Each number is 128 + 32 x the weight over the matrix's rms, rounded and kept within 0 to 255. Layers, rows and columns count from 0.

# layer 4 MLP up, 192x96, rms 0.184, rows 145-177, columns 0-95
[[136  83 113 137 110 119 109 115 130  97 124 168 134 133 122 179 126 125 152 145 108 120 156 126 150 122 164 116 141 147 192 125 114 188  97  79 123  72 196 137 169 123 162 158  92 160 170 151  94 161 161 167 118 140 129 163 174  99  87 168 110 106  47 157 117 166 134 119 181 158 121 110  98 112 125 123 100 103 113  48 129 129 153 132  88  50  84 117 125 178  85  41 146 134 134 183]
 [ 92 105 158  84 110  65 141 138 198 162 200 125 113  70 137 167 130 126 155 115  92 162 190  97 140  93 157 128  95 139 119 123 149 168  87 108 115  99 130  84 157 140 133 137 146 133 130 113 127 148 139 154  82 151 187 174 162 131  87 168 159  92 124 148 141 179 111 134 153 140 167 113  95  96 153 134 121 124 104  74 124 126  99 117 133 143 200 158 124 147  98 114 147 132 138 111]
 [116 149 111 153 132 132  77 182 163 128 138 133 150 153 133 149 152 131 138  82 146 108 146  91 155  64  96 137 135  92 141  95 132 133 132 178 120 143 105 165 115 128 131 120 164 136 134 131 125 158 132 161 117  59 143 123 122 122 169 120 111 136 163  79 141 140 125 142 166 178 137 109 140 144  93 141 112 117 126 123 158 122 113 117 123  55 173  87 154  95 156 118 106 111 135  97]
 [155 135 102 149  83 145  90 135 112 127 151 183 114 102 133 196  98 142  94 110 131 156 193 167  99 101 139 147 124 129 117 103 132 128 132  69 114  92 152 227 117 147 140 138  83  78 124  77 184 171 141 121 147 153 137 149 168  65 146 151  52 126 153 133 130 214  92 107  92 191  88 158 135 117  94  90 121 101 116 152 147 119 131 162 144  93 112 125 160  77 120  65 168 142  98 113]
 [162 155  75 111 119  94  98  67 110 113 140 126 157 117 188 144 201 150  98 142 153  83 157  97 107  83 149 127 122 141 114  98 145 124 155 138  65  92 114  92 113  98  96 108  88  99 188 185 178 159  83 107 131 155 151 134 161 145 156 158 138 166 141 119 128 170 116 130 151 172  95 140 136 108  99 191 137 104 110 140 170 128 110 147  43 140 108 140 154  96 199 101 136 132 131 158]
 [100 117 134 128 151  99 174 160  93 105  98 127 139 136 183 160 117 135 102 164 132  90  94 113 172 111 144 124 110  56 101 105 139 177  59  80 138  98 204  77 154 217  88 135 136 132 162 146 165 153 137 192 135 145 130 114 108  57 132 121 134 202 121 112 198 136  93 150 147 109  93 179  66 102  70 145  83 119 114 107 169 133 150  91 167 107 109 143  88 173 167  49 204 107 120 151]
 [120 163 138 153 129 132  95 211 135  93 148 112 162 157 127 164 165 109 124 101 125  99 111  73 111  59  84 113 118 100 120  94 160 140 151 199 142 120 107 137  97 131 114 139 153 135 115 134 148 164 111 154 119  76 175 115 129  94 119 141 146 146 140  71 120 146 124 156 160 198 114 125 159 155  92 150 133 111 142 115 177 111 112  97 138  80 151  77 146 135 200 118 112 116 125 101]
 [122 131  75 114 131 125  90 150 107 140 115 141 180 131 120 101 107 135 176 115 137  77  96 117 113 128 125 159 148  71 185  87  88 126 162 132 114 156 112  95 151  60 172 146 187 144 167 165 164 134 152  68  89 195 112 120 173 192 127 135  37  88  87  99 135 117 141 151 146 166 134 165 113  78  90 103 144 141  96 140 155 132 101 150 138  86 158 146 129 115 126 110 153  93 121 186]
 [180 144 123  71 146 116 167 150 140  95 125 147 133 111 139 101  54 135 180 155 145  76 104 101 161 135 155 184 133  85 143  88 171 115 123 174 126 121 136 180 218 108 150 189 167 139 154 143 115  86 105 123  93 110 201 100 129 152 176 109  87 107  53 104 160  85 119 143 151  94 158 121  87  76 141 154 128 142 140  87 145 118 180 133 111 107 198 171 112 124 108 118 119  79 139 146]
 [135 142 150 142 103 129 103 191 146  94 147 116 164 158 136 172 166 130 117 114 123  93 113  95 117  81  89 112 109 101 119  92 161 131 159 186 135 134 114 132 113 123 114 132 157 136 126 151 136 143 114 157 117  72 167 125 119 102 106 146 154 144 113  94 129 154 122 151 169 186 143 129 147 145 111 162 139 106 132 103 166 117 114  93 115  88 152  88 127 126 196 116 140 117 110 114]
 [ 81 172 155 119 124  85 131 139 181 139 135 151 136  93 170 149 182 166 129 109 186 161 154 149 129  88 146 148  91 109  98 132 166 177  96 149 116  56 148 141 120 171 163 131 131 112 135 142 183 153  40 118  80  70 189 147 151 149 109 152 145 169 155 121  99 136 125 133 189 165 134  93 155 123  93  95 155  59 118  94 114 126  89 132 121  76 160 107 140 158 130  95 112 137 121 123]
 [153 100 137  91 110 140 167 100 133  83 146 164 161  68 131 117 104 138 106 147 163 123 133  96 134 115 137 206  93 151 108 118 138 146  85 126 139 117 157 135 139 168 165 120 202  77 130 148 123 101  77 143  97  95 159 141  56 108 126  92 154 138  88 108 155 154 112 144 126 162 181  71 122 179 157 165 180  78 115  99 120 108 115 111  95  88 169 116 158 142 172 115 201 140 160 149]
 [192 149  96 103 128 154  62 139 153 135 151 125  97 158 167 135 147 129 133 116 165  79 112  86 168  91 135 156 140  74  93 103 130 142 125 116 111 150 125 144 132  83 175 155 170 144 150 137 145 153 122 123 119  70 137 164 169  96  69 105 111 114 111 103 145 111 138 146 137 157 143  82  68 103 202 126 151  81 137  88 145 107 127 109  95 143 171  75 163  92  94 139 106 108 168 103]
 [111  99 161 125 124 129 113 180 130 128 128 132 158 133 162 188  98 140  85 104 138 105  84 136  90 122  98 136 173 127  58 106 116 127 150 180 127  98 145 168 113 164 150 139 103 123 161 112 121 139 151  95 141 139 107 174 171 155  95  73 105  87  79 148 118 138 160 147 177 114 122 134  98 128 151 137 137  58 117 124 164  52 172 130 131 125  95  99 152 150 146 141  82  71  76 156]
 [142 148  97  69 113 111 117 149 180 164 180 152 133  84 153 176 141 147 127 122 137 149 139 108 167 113 139 153 106 110 175 140 156 147 112  73 103 125 124 123 146 177 138 255 155 134 121 144 139  78 125 142  72 104 191 166 142 116 106 128 163 121 127 156 145 132  90 125 117 142 164 140 119 111 147 117 127 140  88  77 105 118 110 138 101 133 145 120 163 101 115 136 129 135 108 106]
 [166 116 125  76  92 152 130 136 124 134 136 157 100 115 108  98 184 149 201  97 112 127 187  94 177 142 129  91 159  94 164  86 108 135  88  72 125 193 108  98 134 175 179 121 175 157 138 118 142 128  77 207 131  74 149 135  67 127 123  96  86 208  90 104  86 116 124 133 120  81 150 133 102 110  80 131  87 179 149 131 174 104 138 113 109 106 180 134 106 132 135 105 168  89 148 109]
 [188 146  27 108  96 130 128 121 137 158 153 138 112 116 186 102 143 185 137 152 173  99 128 171 123 132 112 164 178 107 152 114 124 154 166 126  39 148  95 134 126 111 162 113 185  62 143 172 113  62 108 138 132  29 129 124 109 140 124 116  89 126 139 172  94 121 142 121  87 118 126 161 151 111 107 169 170  66 136 144 143 155 158 103 123 124 132 107 183  78 169 137 126  96  99 140]
 [141  74 130 107 101 117 105 113 159 101 135 157 160  87 175 125 139 135 143 120 136 155 150 149 179  97 141 152 105 112 174  96 124 140  86 173  53  74  96 147 111 192 148 116 127 132 172 102  95 100 146 117 135 133 124 144 176 145 116  96 114 103 113 160 150 155 133 155 200  95 193 126 124  98  86 103 182 129 135 107 166 108  91 179  47  73 167 111 156 162 113 104 109 118 129 167]
 [109 123 158 150 125 118 102 191 150 128 154  98 164 144 137 139 141 150 134 104 149 113 145  81 125  78 101 144 113 102 130  89 116 140 151 178 149 137 113 152 120 161 145 137 136 146 126 123 128 130 142 152 103 106 142 127 129 126 153 130 125 120 127  89 136 133 129 145 144 165 116 118 135 136 109 151 110 125 136 122 167 133 101 132 138 100 162 122 148 109 153 125  93 109  96 133]
 [134 120 130 139 146  98  95 193 189 117 145 134  89  92 174 185  91 132  86 137 158 156 142  63 132 130 151 139 110 144 161 130 158 158 138 107 122  89 108 103 133 208 144 119 139 102 135 120 159 108 170 103  79 144 165 133 153  90 155 153  94 128  96  98 160 126 104 131  90 107 155 137 122 114 101 160 118 133 112  89 120 167  74 103 107  82 188 158 193 126 118 129 119 135 126 145]
 [ 91 124 162  86 156 122 114 131 159 150 166 160  97  92  95  83  74 131 102 150 181 107 126  71 143 118 109 138 112  93 109 100 155 117 164 127 102 138 208 149 119 164 190 110  95 134 123 138  81 167 195 167  90  44 172 171 106 151 125  63 109 176 149  82 136 138 115 131 149 123 205 145 149 123 152 151  81  68 136 112 142 133 183  73 113 153 213 139 187 106 104 101 112 102 167 106]
 [ 78 159 121 138  59 120 136 151 140 114 143 182  99 127 159 149 118 155 137 104 143  86 197 108 175 100 106 161 105 146 100 114 205 148 137 127  99 103 186 180 148  80 110 100 163  84 127 155 150 169  84 138 116 100 188 187 109 110  89 157  85 136 112 141 128 139  91 135 164 186 104  79 155 166 138 120 148 103  88 115 134 122 166  93 128  70 162 134  83 113 176  91 172 115 128  66]
 [172 118  83 159 161 153  85 186 168 104 117 158  57 122 129 120 145 131 125 127 168 117 167 141 176 116 132 147 120 136  86  94 150 163 130 119 117 109 199 188 216 121 197 124 129 122 193 150 154 127 141 128  90 102 134 150  93 169  95  84  99 127 115  86 176 139 118 169 164 184 131 129 111 124  91  92 135 107 111 111 157 119 132 181 169  90 171  93  96 104  80  85  82 115 163 107]
 [ 87 210 163 103 108  96  86 116 190 119 145 128 125 129 160 110 132 133 129  98 138 114  96 162 179  79 132 218 110 113 196 108 165 153 106 139 129 130 108 129 137 108 217 108 157 145 165 111 149 126  77 101 124 137 187 122 150 159 103 132  88 111  60 149 160 142 121 149  96 122 130  73 140  89  87 136 161 161  65 121 195  80 140 161 106 135 178 134 115 178 140 110  95 121  83  91]
 [147 156  78  72 160  98  75  91 180 129 144 176 162 120 172 143 134 129 121 101 163 134 151 143 132  76 192 105 113 111 118 125 122 124 151 121  38  72 125  97 141 164  99 146  89 140 166 132 139 133 164 106 138 141 135 140 162 133 146 137 206  91 155  95 132 123 108 128 133 171  83 158  99  58  65  99 158 121 182 131 127  98 105 169  88 152 131 107 136 112 116  94 129 124 137 179]
 [140 149 136 114 125 116 165 154 144 114 157 125 136 130 138 146 149 131  88 121 194 152 159 162 124  93 119 153  78 164  97 127 117 131  98 153 137 121 156 113 103 180 189 143 102 113 129 141 139 161 106 167  88 116 165 159 102 114 132 114 127 163 134  93 111  95 125 144 147 186 143  70 141 163 125 143 133 115 134  75 130 122  78  88 133  79 126 134 145 166 122  99 103 134 113 112]
 [120 200 115 127 133 158 150 126 143 126  99 120  82 128 154 141 132 139 199  91 113 141  74 179 168 122 122 109 177 112 157  80 117 137 185  85 174 143 156 121 105 103 139 150 179 157 102 150 107 147  89 142 120  99 116 116 150  93 142 142 122 147  27 119  86 101 123 152 163  84 102  90 145  88 139 126 103 178 121 144 170 180 170 166 125 125 165 131 166 126 132 133  51  66  50  93]
 [214 109 160 142 153 134 142 137 138  61 127 179 119 132 111  84 142 122 116 133 106 144 106 135 141 147 125 169  95 130 131  93 121 103  55 113 155 152 121 110 147 147 166  98 134 150 127 128 102 144 127 143 101 156 167 142 110 128 120 126 134 122 116  78 170 138 110 166 140 138 137 103  97 171  78 125 118 117 144 120 155 144 123  81 129  65 174 122 133 129 132 103 153 122 129 119]
 [ 91 150 122 154  90 103 132 145 152  93 173 158  92 141 178 118  86 152 139 153 183 126 140 104  82  82 111 109 119 149 155 107 138 100 184 149  96  93 180 181 141 139 145 134  93  67 198 131 124 154  72 128  97 152 138 150  91 154 107 108 101 112 124 141 108 109 111 143 193 153 124 112 132 168 149 167  92 141 108 147 142  69 117 176 129  93 149 136 160 156  97 106 105 118 124 181]
 [135 146  85  98 141 130 139 118 157 128 102 127 124 130 120 115  97 146 125 143 124  53 167 164 142  99 138 205 123  77 143 105 166 176  98 112 138 122 195 159 195 148  81 109 142 115 147  93 170 140 105 137 130 150 139 174 102 172 157 120 147 168 148  68 165 172  97 144 100 172 153 122  98  95  75  83 156 158  92 130 168 111 152  89 154 101 203 143  77  75  91 120 149 107 159  83]
 [131 125 139 114 146 101 118 161 192  85 138 157 118  82 136 121  82 137 103 135 162 143 108  53 137 131 105 148 158 120 126 133 203 118 127 140 121  93 149 121 111 122 133 123  94 135 138 181 126 106 151 111  82 139 188 132 109  84 127 149 176 104 107 136 110 167 105 130 132  88 182 172 128 145 136 158 201 120 137  94 125 165 130 101  34 119 129 151 191  72 141 137 134 132 122 149]
 [ 97 124 139  42 142  85 120 145 175 144 192 152 141  78 107  89 108 176 103  88 149 147 143  95  78 112 126 167 162 145 161 124 159  78   8 167  97  84 165 105 151 160 121 128  91 123 167 149 103 102 180  81  99 118 150  98  94 140 126 110 146 121 134 181 120 140 102 127 104  84 143 171 155 124 131 130 214 110 126  94 129 154 117 168  91 136 101  78 207 160 188 127  93 114  98 169]
 [137 162 143 152 101  65 124 172 135 163 206 126  71  98 195 143  94 149  76 127 170 178 168 107 126 118 163 103  92 145 137 131 137 132 138  73 120  18 170 105 162 141 118 143  98 129 131 156 110 101 103 182 114 136 162 145 119  83 105 169 176 155 116 143 159 180  98 109 119 127 115 104 128 149 199 142 115 146 148 123 127 105  84 119 152 117 125 112 147 153 112 102 108 118 102  77]]